config.yaml
head_dim: 32
vocab_size: 1024
norm_place: "pre"
positions: "rope"
parallel_block: false
init_std_qkv: 0.0625
init_std_o: 0.0139
lr_head: 0.012
grad_clip: 1.0
train_tokens: 141100000
Each number is 500 + 25 x the weight over the matrix's rms, rounded and kept within 0 to 999. Layers, rows and columns count from 0. Numbers have three digits each.

# layer 4 MLP gate, 192x64, rms 0.235, rows 51-122, columns 0-63
493518507495499515513462477520516513477529503435444520483500484507467463499526529497535497527502496500505489492530484510486497451478503504479516504517515526512524500505477493521479457512479491
508477510486484498477543514542522508453483529507446495522458502467508480507477490498481474492479513490477457503539515486527487490457473491465482483536489514458507512495514508477500540541504475
527485477515472477508522471487531517519468508491510504498476540498471475516557490506484485544529501495488492527521475472535506474496518458477524473465469442510490435502502510476503520507542533
552523496513538502490481484467452483482504490501538490473548521526492527525505532531508487503495416510437504475532527496503501489508528486489523487525534517513535536482480525456472535462503523
494514499502480463486535501463496494502529509517487522523466476478546481514493465504488509480465504512504507521529473507473466534521514470492486489513501507492517492514510507506492458527477492
449449485514456480512532492482523529499496507536468496505501518436521515483509495485479444500488480517478513496523538493540529541535517507487518509511446480536500474461478468497514535472488490
515512473496498514537483481518471568532517481519526558446456519538468502465524538488490542555531467493500531504523484513484510465518502473490493453511495488484530499452477495510519546506505570
489500543493515484472472444491517485500538491497499513466484501521473525493534496541473495527460499538488513455508510485504512512523472466470513481495489522528490513527490514501479441481483522
453486504477485493543492474530502572521508538500459533481486522515512485523497483499502477515495481496521489507576549455483489485473418443504488546521493548506523542510469493527521522553475516
509501506494460485528518518515492530546453513465483515479475530497502516485491466521470459510529469501531526563477495500500543526490515489518535507463502522522485501473485459530522491560474508
458517511493467493539537507463515554518505505533523465471498500477508523471509490495520450488533505500492452529485508536449484523471522491526481514543485522494511541528522509515528497484494470
516472469469512459519457503482501484510506502474506496482488514521485479511539484484492493475488464490520470513461529527500561506507462518496513490481465519517512520497513493480478550518498456
500487489518534469552456527475532480504541515529490503491488490511532477533477519496502490460488496510501496484502476482497474460469514475535445478521473467511499523511484475513506498474474483
488556504509486509450489463430474503465523520516515505477507486518459526488468508471512495463515476456486528471496460511471506491503509501525487496519521518492527478547460500503477487495494482
524518476443540525453464475489487476491499510490510511471531469483452502486468516512519482513491490485460469495502453486447508512520478488490463471452461501501493505470520517520503488495495451
483484501504515510493551505498502533540535509513515496535525514480463510531505486501489504508446508503451468493464502503510509513568477501520487538519501499504525535476463496495449531496518487
508486498532477463530529516512481490494498553492482512472476535464503442530496505512535494499513516471531503513477473510514509488465510511509474515542494515493495493495482493460515478515541486
521503531523510513458508497490543500431459522487451543521484535517529496531500474502487515517499508471485511538516550452455450478504529496461450529534544484523509556510526518518509496503493505
479535509561480493508479504540515496500499543507525522490523522548482468498517495494568518492514529493471510459476535554497507505527466487475508496482480513503506516538545496476484504528502500
506515450529490513529487472515569475525512488539532511502536478506486516520488514504550452531489483527461458437505511503496510496520522489500478513526528501495503478486524492450548438531492471
479505528518473528509491481490508508499513493527450549510487446452530548461491488516490492482457507488487516493512496493507485470516472545513453517463512483509488496505518492534453539515540472
457470491511524524486502476481518530526521506462472555485485474503506474475517523532539522510488463523499491502457524505514477472507509502485498522513542437477484488454489508485443534533490502
520502475516507463507467519497525497519509522497456488512560477499533516453533543490477456491550512497482477482490491498515491500510568500442473517527491511555553480577496531486522499480540482
516507489540507487495497461483507478500491472498520479499437505478528505520495495530492500495489470546474459473525529497531476498484487508514488515533521519533508488522502499501532468491489493
510475518506510512455450476429481463567488503487487476479516467468496502501489502516529482509515473469516497518481446465507497498498482507482522467512498499495567465506493496518525502498456472
446513454525532458515488509529572476490476515456513508461484470484506504502445516463496505504469499551511481446523493506507491464524493463520509474504499490492478514517491495523507488531499470
464528525484505502454487471505516477517512491495509518451493518488471485492503461523476518534491528505514491494517504482524506479489465455460471498491461502465488553483512548510501529513564492
508516502473469527530510520522503501505564523503493516501459511508490498512511481537473525488447494472482489509513469460515549497497507511495469470528505508510503516523504503523484473516483470
531486514509494520531513457473526471516493510499493526430472540488506505529480505520472477493524485459493507482538510526527484459487496494517505463433483528491498478460491501498484484491485523
505511522510526467450503555502509491490497487517488517458491483461469480502474511502489457505472522503510528491510478462483472502504510482532504529510528523470499496478504486459499499525454529
554479474471494485498470519536553519555499498507466557469526513510472522524484518455497486518479482454533502512503483497542463479497462514478520501515452452476511522494482469527497502513524505
512450529505524475544504497502489491481502492471461551477453519553521451502479472517441478505470484473502513533479505486483483488516483472511498477495530469549496550450568470478495449508464530
481548480506482531499464468474503523530479508520515472488484513520474532480505506500532523506489481493524485474493496502497525525507482515459443497460462516525506495516488523486435507493476490
526516506522512480539465478469518502483522503469499499443530525506520467440482459542481548539430459489476497486486490486492558496482541546490522469496529507468519533494526478488509503541525518
535529483481513470470501508519504491504497490521499500500468490536512508506514541465467536478500534476508485485531489525527485524531480510527514472470522508553546530528542493504503477485523500
475511496501471457475519494525501483504528531493558459500512472497490531510506466500504552481458513479475502497546477506435548502484544511491513543470463519508518544486506496506478490528507487
521471502481498487511546493521504522510515476524480528500467468480475480546517462502478461458520504521511511505465496551509497494518476492476550517518492520509454493489499454527475454542480557
509511513539570554493523492481529531506511531524475524483494514542502473446538470489491521525493494496513492499514537479520501512503512509489488482535479465523499512517452442499566518478493506
536512468546506495533516518503538487485540499481499464512461489502518450480512453522503521520493518536469529468493495469471501505540556537471491497441518462496524465477532472517500500517505488
481540501531522507473504500529488467491476539486516482468506491549507510509504527473472475488461524482518535523541474479496481531513474511495492498495498533515466470476494475512533460504458552
498492505509514532498514476503509454507511496465489484495472516515492466555532491517526498517445496517462513498468474481494484457504520533568512498558479544465493439466501472484469466469507508
461496489546508500515550469502550488490465533525484482468534458509487499485477501496516469536429491450522488529494496444464468499493503483510500491486506474461528467501439451455475519516508491
510488489486478550520515501523482502469450507501472492494506450543513475481510544512481530504516497524505457498502503496474478520525559453501550486478498484471484469454532496491474560516496496
509497467503508487539509473493484492487508492506532528483453512517489472499519500504510542509485514506495518463542487482491544469584514483512511470488506512485495500495490505538482464504484465
506470494484501486511518511527488497532436486465505519525448521490497494490448480496440482487489499484518471512477498506507459463530517485461503503501480517460532524495504491461519502520439503
476498541540472502529466485500523466515501501482511507496533509499518486549493510510601476523486497515497517464462499487508460498516496551477503479508491517536525516500553502495517470525467540
477518482486476494505488531486517482525506532488522532461490478502479459497497500521520541498542510566491511464485481498485488443508509491466525500473461490476497474505523477435459499482502510
460471510471529455526471483520535458473535514568525516472474505499486529512529451494503518486460499512506533509514494475510479500510466480526505453487498530510496529454500548496521525477499577
538537489519467510513510521522506470487514469498493502464509495495492511520485501507479530514507463500504511493496476520486460514565508487553449480517469550503549501488523509514482494492518526
458465481511533489488498495492566456494451493491509547473536499499479483553543482495541501486463506476506538537481525510509482515495455491457476509499499524530504482458500480457482495535523513
518504493543527522512489492505504529501545479486486470498463453530512498510496489510469479536516435497473501429506512501461484522559485502520518524547535481506501535523493475553516500492517529
458490466524478519519498520461542494508482522498452449503493484509504514481491491509528476542515521519530510449516501497508533478525482492498519501517441464522491446475482527505517521463517475
532517495485493445491436463490470493532550533544485504460505497520466484503511510547524514481521487538558497454491512513492527560453485499499507520503525542519492520492481468478491508491491477
521495521488493527482508520445481514483463505485497538517457455476519537460472443486480551518482461541471524525518536497524507518477547507495481465478488529506509534486480472515507510522533467
469475497489551484497512523499503492498522517538509475531470495513507487482466495487511489462495551503495500492475506434482472496490470482497511519488518462530498472497508508490494554488517486
505460507502467458466462491482524479485499537473505515493524449504468492498451509481534497508494494529509508457461532479537465501503531521523523537471510507471517527494515549526498545513477505
521471523477496513491476506505438476496481534561478565492502458511500489471506524461559518515515509540500516498494479476532513530436491468480473505522517439499471501505516500509529509495529477
494506495526548485468492451510497476494481453478493454524491514509502511468504495495504499507468491495499457452554458497490474493483505527492483466553544493512529567489489463468501506503505503
528527452530486480471499534539507495536507505482508536563487467474507495488568523473510460464510513552499488473488543509533458511481525491483491501534503518508520480504494480462488489527505468
470519489531519449499468520476479535516488516512483521468497471543460487548508479531510450453494516464512549487489537549474492535497500475490533502498457482555527506556472533566493453500542474
504527448499521498522526497486510466472449467511505527518506453467488502450501497474491508516469437494495511509504495480518505483494459520443500491521493459477522480485507485546499485530500464
493512473491497520498466488496454526537471451468480486507485566453486532511468492521491498493494475517508546496478529488523461552521504496483501526520507484525515477488525490495502533476533528
514523530507535520486548477491475499528526455504495527471443523535468470512472516485520477526516489494482513476502513443527497470514564478478527512495481512504510487528470505549456471473491488
535499546505535527512540506516466516466473526492508524503502515525504512431469519522472477508476529500511495515540453486503475471505511510517475456496511520531532497538468461516481475529522509
512486487508471495464504511487500492557503470498528446468518524507475527506501504486460489504482505502514558558501435506445454472466499471449528470511473486491540508565516529517523510512486524
483503519475519486487499454485478536520489570483434529492516483468503479467501515491494500507496528486481477509513537478511509517490477550529494497498479518476554496496514472529465467527495554
473479487493474521501477507530499480486515515508489493455454512483493514503455466505478478442495515502500449489520517517527480532486487508464485564479482506484543529537535523520510525543462513
488492490540495513519541542535490498473460501477528494506490555489486458541502507504504481493480487503484443486507487538503452487440507497501473498514485531505499503484500516543493511505508496
507509496493471483517468483530524513464458535505546493474503482479486462483523498512503487493473504477506529521541498513481494499480510552475486511500501529500514522524511468501494444531508484
514511526476471475537498485488466509471476522517481484505543471532528471480489484539495493485527495463451484501478445517450488459540478496490452490497482495523493490487516529481480459502451476
519533554493495517514504487446504471474473448482496463482492515478497443482531539523536505510477528504525502510488462487488485504489539496513530463525453457479479492497529488513464528489503498
508480547520476480475501482466496538538498502509520521504512481482425477467540488523546511552510516485465525491509502486503523520469487509505488506504519460504533507519494490489461486500514492
# layer 4 MLP up, 192x64, rms 0.24, rows 51-121, columns 0-63
536483509513515521491561498534499491496508528503473526508492466448531501463469499527462499516529531516517480478513474501515497493516522507522493493505503537520525531486537491559528459505462506
480491507506506490531505545501517497476508494479477519512467481516463502519469485512474486508517493486479483450532494496511492544490494488473452491489500508491526507495545459461502488477500520
480496463517466506471499488529501523502480522512507515517491505481506536477495475483467458467486460522532469494496536518525471471480472564479563583481497505476492487521512487519491589505472494
520484480506484523535506498491499562514444476509536516489476485483497543507494474514512560469508491527500485493498528484508500485478515481519500520477490544432506519519502505476491537497462517
486511501511505489487475493473495475486468488487544481455497546499438524494524485504520487503510499521499483509513531475475496475498553503502502517489533501494474496493473513473469515506537484
508475486537477503476516464482478485512509464514500476503525514503540490512493480506478485524505479437487510548488474495527530500523504520489499508554529524506480548508511519511497505501485505
450465514495456495479457482512507512517515501511556554481489510496529480475483452488521514518501493498482519474480473543482481475513442529496507509516546518530542532500503465499519469481545527
505528532480529504480477522512518499517498540495515484504529519497507517462483483565506453473542488449511567512523481515496462502486500525492519500481473494501509484528503522513515500519504533
578530493499486509538497482481504519476532456440509484493428467515531466498482494538462511559545481505452534453516484554490484488526510500502531501501487487469480513525484481519489482503533457
510479534506471452460519497502536440463511560468502504497492499478503456517439474482463457564522511535492518499498478493509476487514481516553488478482492480478506530532518477501493530496488497
532506477475525504495470547450482495508484487473501453537503416493501513529510563463541505496466527515480467523490521472517506492486464484503494506501525482454501480521489502468465514524476516
540482461497523481488475495461522491540470493522531514532532481507533455498484523522519531506533503490499458488491494478493500456477487470455558507457497532458541473504489506483468512496491519
494493452488477485510497514562517480480490497497512499449487477486420499539446507480463503494507525527503551453537526443491513512534493509508518528461502516517517528503486517497512538494464528
515500550507528493499497469498482459538480520502544505477485505442512526527475487528469500512520506474551501516498503468497476488504503459499525497440479478499500513455511489519496514505490498
504523524451528495463524507474474509473519490492464476514534456545503472462516541487540476487495536511529494477523452477503477512487502513513499547510500455516471495473495504484525466514487490
488507535511485455505540485496507538513504504466514504481513522526474518515517521523525463507528470492524540520493485499512523488512484506501538465525471510510489508520518526533459456505487516
493516489513476508494511498516477536485503518534474478516486461546522519484511497510483501525495546521506460488480475520485486530475507523473528521506478495487463486492489509477518493534515485
533503531477482506491498554494503486521543487492531509497535464516470502532510503494456514497497472475547510454481467491484478518472518500487500534585480519479469513543518488477485471455511547
489451489463512527500535525498513484514511508488470480470488530465543485518516499514495495547526519476561487521505511503493489496511493485510524490509517468556501471497422502531501546522533526
508491516530524538462505517532455402513532531524507498456489500480488564496522527509498494532519502522486478504513473480513494511475540459464488528527542490461525479488462519520517523517481480
518547477493496497478524466495506525448521479499491492520478480442521482513501548536442501486478488463488468520517493536471486509462493477467507495501493514525505498478474469518494534485496498
518499536483488506471497475552497473488509487518514479487504480515499504501514479447488462496485507529471482489487503531494504525473482507489495502538526531451504495504505527454538500510494509
497521495521512475501546505489476478451500513519498472468473514458469487499501485526447492516453524483502492511458524444504484487514496544499485470511523538527492505463446487487496535496489475
518497506456477506477499490477496463502533516498502489515511499493480529539474490508511526515510480483464491462481481490461514514501477534473482455523479502539446528523515469518492456527528481
486485495501484502473480486558486471465505545490475513517523525482529521499465500490500467469507506483483491464493505473487497516563470494492488507464471505519484478543539524520501481458532498
452504510534471455500487516490482524494499505505505483459544497507421547528484494488497527473501482477528515490515469507515535477534532507541506530524479514521480478487508531517501495505488499
448544523538491467454488519505494503528473503518514539496513518529512483534516490496528507427478487536532521500492533521523502509474543486499467518461506533506509496534477488524511495515501495
457492498487528518526518510442469497489514545504527486484514463478526494504519514517547496449494496487484476524516491497483515505476492486466495528465492438495480522505525534501540479519500511
513514485469478483499493515501519486481496463480470527500453551484517482501474511501532513519507476463462525500486527501515449499492495499513516517458503499492474521483479502512477481511496532
504521520480473474494503474496496472491477486520486479527475494493497497533488523463494486517490519497468500442494483540494513486502486490501486508519491512496471510480498479495507522493471500
511504506525504448463526497484474505455535469502498479519503527475502490548512446476504498558496482488453509494528507506514497559537537518474449513505495514550530494547433496492518530497531502
550535506517525518498464490504498527539494480477485493556522494507525483495525532454533508489467510422493486505489476489524486489473501482482494523524538492512503468482503521490511501554506491
533501456515491515530472559466516475484510499460504489496507499464537481468492484511524520497529524495498472504493509470464473508547504479464479489486461471475525485498510547521479477489487492
503570494488487483462510524480516424483546504484483492550532482475490550535519485526525478471502489509485518477493505483512531527484562500502548515495448560486456479517516540506467463512532541
487534435484485532519510514527487537512504477458500509508516491504506504495518524508552509506517542494519490488498517486491492447503531503496505486481469539519505483488488490506515456468534524
487485474521551515548499520491541500519530503542504537505474510471489546495506495496542531521496483551445544445507509474567497519488497524492475498507473505476474496439511487508509483503533494
503499488480480530466524463505490507520564519495533505481501514521443503488478483484480549517530521480493476483498508507516462480507506547501520527454474464472465520495519486544560482511498496
561480507547553542486486507498512547492452488482494510471488456510506480482469500472455513495481450521507538511545538510464486527489470524464481498506508470527483514535487487522483496542458530
500532496419487447484477495523530508489486462495529484510531492532502510513531506505477496484538485477498516518528500540540473500502488431535509504511490480507488515525481504513459535502521488
507516505529485466505457486538508508521479482486488507515530513481514509471560480522532528484509461476516469507487503513526435533483502487490541494481536502498459488539531475515493468531534509
501444471492497519548473517483492504537500510504527530492508512546453523477505510479477525489526520506480496468510521519480492528487469476456524558488517515470483477506511477496452503476462468
493529519467468538477518515518495510508497533510466512526485531464505457524531482467482446532514454508482521459487522443494496452459527487507482533521498489497444507506491521478497545474476518
489524483511485544443505510500483512482491512476496484470493532490532515528467491517517485495534481495471535502489519507498524510510501516466468490498472500470526517529518453517525506526518538
482454519548541507534525505506491476454506506523515509514465503518515524524531515478516490503508481468461462500524474561494522499522493503526524483511488544514510485468510508497512512494505477
492522541495482505515482520499549508513538465523484502508503463469518549514505512422468495501479493504512513472536523488509498512520494468487511530493510510510488526506477523507480546469525512
485495509497463514475541524491512564497472457483514501523491466489503524490509463489455507450497477459474441495536545478510506516490490488471513523509523479511471560540511560513536494496499441
486511518458507490439519493477510477497532524492531499473529462547492536517477510467504462524549565501503534491515515492577485489492481494463496517524468508501524455517527517505517500431488494
481482505519481525491501459529537502498472505523476514500502465532481524546453527520488489455474522536493520458494508489488459523508449493495503475466493501512514542472503480478493465482479491
481528451466495546453502519523547522528480513466487503517468480495531535514531478505479474502508513504532521469534493476511510514513463500492461521483490482492527524535460509549514510453531504
484515470508518477472539465462492472506526508531492565468471553492492484514450534526518516512504491498525512482489518533521529502503486503460505489503529496508529491454437542502542485496495463
499517517492483507518506443512494458503545507518496484527490457505524550488480498447538540538485491467497467477571523484519460491488470536541529522469491493481500502485519496529478505523516494
442465523466534507514508522482481500492464522507513497502490486513507523503495525461551509457488462465489521546490522500537498475507500529544517482482473508501563522447491464519501448514495509
445518478497556498512526524482467507490532504550483491481522534534510553487489489485504522479468546473523487518558503460521517537472547494522478520494500564529501481539463498493477532535551509
484448562414496499484539482484503505480448468466509503489478509483495479505498533494482469563504470476526488538536474519486484479466488466499541482498496482482475519481512465517468496486514504
489492521528472533540513507500489492483476481503493539471515537491508476458494510470509488481534539480510501513505520518476538550483509503510511494479502515481512526520505503509523547528495500
480493513551500463491495463561500483550502489484500505491535535519458509503468492536508529517555448488493482481497487493504472547534521492534499480497484519482483483530538476503491519535482508
497540518498498493477484465532456519527524469486515532486514484503499506469486539485493510554475518503502501471531516489525529517505497483483461555480512518516531531515505526483534535546508482
503571505544483490534507514519507485483550535505524478496453533488504521556484496484465447487484516481492516499490521546508492447547469501495468446453497489538482500524484536487509508446506537
470505457516547519512480501505525447541446500484469466487533503524517481521522508482520513490467520525467510491510525484554480450494521470546507464497504506496498470469455501476489475494482457
507506487458535540538556510493483505470467522506556540463460506468516530493486492467491519531500467468493512506545488449543505521493533508483505492497523510522505497438513498503475463525491482
520519448502539532522479509507514479511517509456440461496502481497478517477450477508445512502512506523453503554481508456479549523491495494489511478496475493483524504440516529511492499526532459
477467498539477480482467524451521447477482507531505484492526475486484491531492500497500493484472543500494489519487528515501502529487547454484527480493500545532472505465485543472498510485511443
535490468490454460508509476536518513499520510531526485524450501470510507518481464554500505531505536513465495516438513466490451490490506498513492503483500523491507505510520534475475511503488523
524477493477494517473486502502545488493466483481488497487475521464465538498531494449533493505487521482489474514487523507538482567465526491486500499468503485475534481498500507470513494468519521
469489484515500466504458542498458498581495561537511491481543489535499510491514450482536531488535494471566493509525493506566473546499517464472482509556463495513455491509517535459500478487521469
499547490486510514501531511509500483493500460502513472476453469502489492542537514516513507463484502463502519480534483510517535512509483484510532491452460484501479496472461474468495512475515455
481489504472540446547503472526470501508507487500470504502510547535494474468506525502504451488526506493491494523510521476531494514503450508511542487520520447456535535533523463501514506516491473
492499497515519510508519493474500502498456504517476484515512489504510529475519503497473523448522525495552515508521505496495497502470507525510519519489513484547477503512502527514513503488548529
470458496504508461486506518496477494491442477549525534466510493506474481539493524464527490469462518509550494523473510537506490489483445524456538499499535523500505481498519483469490508517527536
496521512516512490516470472488484475522518481536490531497473504505485538501512497494464527470490497507444494493493457479535496546476508515535483486557563515510473507484502504509493513474486500
465440525504490481547485503446494531510487507551538489516513478520454502504538466520443514481544461487488440494483528536452489471494439504476508516474504541479524497573493515479483532518510499
# layer 4 MLP down (transposed), 192x64, rms 0.123, rows 51-121, columns 0-63
471503546508515511499494490506500512450506547487505522548484521465528532509480495493487496530497510487482510497518483487522491462518496539507525477491510496427484497520482494561504494523518492
514486487473520510503493522478517512493486522491494445498489507466486498517476484510498475508480490531448514512499514530513487506442504561500455573527483547473533531521484531524495474526511534
445543548522468513490484473482510515494464507471523509559474453542523538478519469500487501490560515520478570446548513498480471479496473436551552515498504529523511478505523520489466470522513528
524476475470536548469469530516525483503516492512503481514439515514474471501503511478509503516497519464515508532482494491518455508476500496490499466493514503531470515505518470480519532499540475
513518470515473527523482471501490444541469548478493475482499486517460499527506487503504493489494479468475470507534509509486472482503497510498479496523457518554502522466509522517559535482503517
513500500467513478470492487522559510519493535511522498504524485513488463501503540510494518505510541522499471531464526495497495539483493442481506447509496528512476480509527490478487482541491489
465528479519529518526514512509468553508483507509495492464512533475489530489562527478490508555473486510497480522472520485523516469474532479538510492487510503488453490438477497508504480525518502
497489480527470544550449528470503513476471496547506490506481480486454480528487498499547517485469518482537452506506466535498531527521517514505513503510547543463523513525505520494483476508495499
521544467519475482486555478538469516506507510526450510523528493488533489527516494501499534539475501517461466475507572516502538488468474460496483500465502529490484554528495456499446496446513552
456455492540507506503493539529492516459504479486479495532470524499515476555482479510511498478482480530509511457471469468497473513495509483491563531529506559514514506512495510506504537582487500
514523472482444507534411523471472504514473501529483493534514469482503524463482482442495492482519501483492502475547473520516448474503491560514487494497502520521510494452517469451542464505485529
522529510521493507510495527516468487535498529505504485548472493448526481538489505523539533513513506493487515532477539534516534531472498524516511512471503496510436468492509489500461508523493544
488551485518474493506538469474529465491502522533475483478506465539534494514471483461547448497475577544502497495506481476524509482550494469506529547497521545487513530522520507498502535493493524
509515496503491533488498508489545522489449530457507518529481452439529516563499466508491495458526500540489529518453501512513471510520468490496557511484498457501483485504520517522527467487492497
475465517467495510479485486484523505474570474539502486521516532464495477504447530505512505494511491530513525483497426524525489476489470459505539505506505526543503489480491525500479462481494471
511491488479514493512537524506516495465488513526505517516494471454528530485527486473515495500483495473486502485509506540457509513476534477491454517484524518488493464497496458507484484516554454
486518484459476487511529478526495506473508513503457507505521502514538464509472514501497546512548521503471453510480530510525515537506507498529467532558479499458467471483459520485463515521493507
546462517521541453529527479507510487478461518508455480519470556514548470485533531511496511521511485487504513526495509502490492502460539503500459490518483499491520472514473507459502508548480517
511518498486507535513562486512507482525468485522565546503512499541455504498495479462481510489470490543463477488500455491517483511488492511514511488496493471463469469475498549476465491477470481
442530489519457508525536455497517536486490479533562499475498471477519490493487499492535477505497518522539498514521497489564526541548524504548479507505502513527495515495510514482492470528507461
434515526491502531492487479441494483476516463513521513479458459482538529483479512492485503537463525501489517512530556513512471504486508551514552498478554488493457500451464506467461474522528478
531519525536471516537534481490482484481470528509542531485500501457491493532515509515497478482534521509497476488530521491485517522485538523482504488491518550514459498480515472510481482441474476
503505563495487526491484497531544522488518487496526480524497483478504480506509498447535511502472526523467532461522502531509458495502476486504496491503566476512494480524505469548467504533507510
516516497502474502506489507480472465497491499464530463489437509497507535500525479515496451491453522509477501460511492483533493476529506513518494499503495508538510507499500498481580481467532529
502500522473483525526504503502549486494479498451571480517492537476498503474491481547480455496493466488497484501470454521502504489516524479480494512492543460494501475500487508514526537497520480
494531543489510515503505508493463544522516538510492510514500519516537510580497532545500490522520540435524542533500490501502444557507543505502541474487509493499469486515537516474511467515479512
530498462539467472526491463485511524450522454495516502556450486484531535482510517551532507505501474558490501523517528515499480475492495492511511505489512506485485511502470494457537510476496504
506522500487517439489495467507477530559471498509514496453486515499477512527486489490528474493522509460488519506517537490482520506500522463481434510533471523481465494520469479542517462531507499
479500516500539509491466529491532540512503488498541520484507525484494521538506521488481516466518498482470555499533488473506516467503515541538473496540513499531512512505490555481483510470490490
499519504502524488528472454526500487436520525520516523510526507481482507481455528495488478497484531479529534510464476480505497470554510477504486500519556536462510531517512487451493519534502553
493499517513428559465532519495489500495495484516560502470490471451489524488493470513488485507482523520512543481511498516524466546535516523539562513498537472524488532559447519476522508449511484
460517509533517540479488491475485468496468533523523525520511544504483507511511486496467504504481456471492496486522516523517513518547498490505539500509515487496510486517495545516506509484457509
436479511536517530493509501517484507515488470521530477500501503516489503501513474539485493576512503492497483527514481523526500473521474468473497518474515463492498502538469505512450540484494503
500478476498483495557464466500457497460480519518526461501522501501472536496528506508458488471424510525474484524511501518481451512463493500502485484511468519471550449492515496490463491497506470
498476530557509498462522501480480468477497538514510504506525521516495471506495482495470466502501501489504510529507523520486501519489491520493545537468526475495494512480492444474545489472498462
485556515491548527503497484465480517491492505522505491543460518529494464521476526491517514477487501468512494490474491500502508502538518510530523452513538482466480543453458482521494490499506431
531500493497490538498520551516483457492517476482503478475517506496498486497515489525491460495499490506474479482463447537490541514503522464447512510517493493529494515461475488518541457540478475
489484477514462522483489493505503488448510458521535495544463485455493496522448496495497523467518492500506472512520450481487534490507505442549510548493472475485524520487543484494478531474488506
487562476467506503508509485478504494437479494486481504490472502516508483499459517547523508552522483502450505505511522568516522511508508507495492525524512541506499537512520549509487482473470486
475525528507526501479511515477540551482500492470478545497474473520508536519490499497504494462515512503530572492496490556482528521482500558465485491459493499501486482452482510500491475517498466
506484520491519507469490525462478512510537504457509529521501535520491500494488507463537498507477475535490459526488520491504511521534496488483544498503523493480506492491485484458539497493453534
532486503510521488472490517501483545504466484512514508469446515477521537488533495507497522515465491489460506484540470491474494501522460501507491497514499472513551494433478509452512534512494531
540526493527537473535541488491521465486499520503488529514475523500504512502532523482499516506490497506496502497490512544486491484487513511457519540499492499522452474503465478523501512478460512
501497514528465530461467522504445526479509487528510475500508518441537469468488481469472530531502546503518483526502511496472486499491500487538496488511493472477479487496493535526492500471460505
499513514472446497508506483486517474439559481507494527481499504481494482492488531520506497486491536518499480500522514519528478507503498493531534562521469529519507480450522508528526505490542558
490543480523514547468501472506536517512467496485543469526481505535507537513501459464486474499488550542528532456487466521484485476517479508487499551482536511531532502445496489543488528503524507
505529475544514490505460510502520512486496477453509490556495469496532511527511524495491455494505505556502475539537493456497471534493501483528464553504511496510498500516486517513491463551460489
467484511507512493511466524498512471492511473519511530485505487506526494498478454546486515481478510482500532504553476493522534484483504499486487488494536495514472474498554496496485485532514472
516505454497464462489491514513490472554519471516491521502499483485483521542529485514462515480495520476522460488497533460488505499522466503475495531511491440509494496533502493502464495504505498
523497510491482508458451488530463513499469518498511513491503518503462497460456465477504550496554503512499515493493494500488491515564476468509548477498532486522494478487490533497538486493502465
559480517512482452480502535497546515521528498475479468468503459504472470463523534504483472497531535537480453529481514461474499504455512499472478529486518494504534475510498515512520505470480508
529497513525499534456480517516485500482486492483498480490499546471477506507488540466470514514519534551490494480529481529526506493505486523510553549506567478500495531498517534497488470483440491
482494480493481531469542524507469508521480494481520453494512449484505499483447520501524485512474500485511516509517518451549520481532510477478496522508496518489484535490426561502544502475449476
506490505428485520495506491539478551513552492517537481482455538468492493459506481450505488499509497533529529506485525531541549505469548494481474494525522503493501508538517503468494477538497479
540510513493464513501510479479540513530461479479514508497493506482485505492518481499501478523469488519472484504503488489547495498533500501511502462546490534487515435480549507507498469500500499
515518477511485519516455503495500518482513542510474507500514486502487493498515516498500470491467490520482467513501573504516501503479510503484521512518525507489562519461546475519519468545527473
508489513469521467542555472498530508514544481569508492503487496510465461520526498514506493530506489493504531456539472484519475482454523515534485531511478522506497487496514543495507486537526476
532511484467475485456543496461513529504555504532484498479465506488510515494465467471499521493503493524549486517503514500495477526548494496517517515448474478492479475544503511538528506440475503
547508499488488489503516536474461553477518508464502489487486516531474521487480470528488477469534516472482538506456504494500530496527527492482472466487529512494462500525523541500539480470465433
481480483532459519500508502465512493509502453510495527558517483437540532512481446527472509463509491513492487499526493476493510518518484529476463497497477494509499518554502462549488508471467479
477517459489504465516529524492491528459521493495509516473486519480482496469511536529497476527487473529501492483487500489549528500480457534515454481471504493471497474534458510493520471543492487
532492497471511523464523512471482517491528500502494530543450503518515504478508513490503512531499511487492534466526439525513482490501506521515483494467507457475496539434494492542492460468467504
503539559558523514481509505516493479482489511538511541513521519503514539524473500494467462495497517502531515498526525530504479445495480537504547506490538469473513484519509512507487466448485523
530440507460495502460492525520480470498529522505521511517493516506474479501531474476480482473466495523504507521481500509494473500484542489533503502529518485496480461472545433472533470504470547
512515489490510516497506517505478486528499463521434508486521523505488533503516510497472458524438526526525484545508472546487501461511444468501514533525485508546523481527403514506492482489516502
511536532501516510484502485471506527515487495467494470482481490521546502456497496491516525503496512501485464496499507488501465488518478494507556520520468493537503496478542486504490488423525518
503534476519475543442503502536488534533487460523496485501521524506491476474486476517484481501449440490481462537457496481515486535494524471551467519539474533537468448517484492466501501501492521
534459529512531435519489490469540522503525545530445493460473501491471509474492516474474484523482498491512521483506517480517528495525475473485457485458485502523459487514519505463531528485495504
454485500471503480487517507505489515551481509526478502527514495529504466530480496455462521509524509467550452491454510483479479502485481465478554523524517524552493466480498502482488488520521510
530463513510485513507473499479520494502506480497519515490420532490506514497461506507519517474484525499533485524497491472510560498512526500485515554502515505471541478514478478515515500533484478
525517466444511486487464460505463480497495508513511522463519487510536549482527453484488487515514509563522515514532543524517513508480502518502520499532551538498508503482476458518551493505457504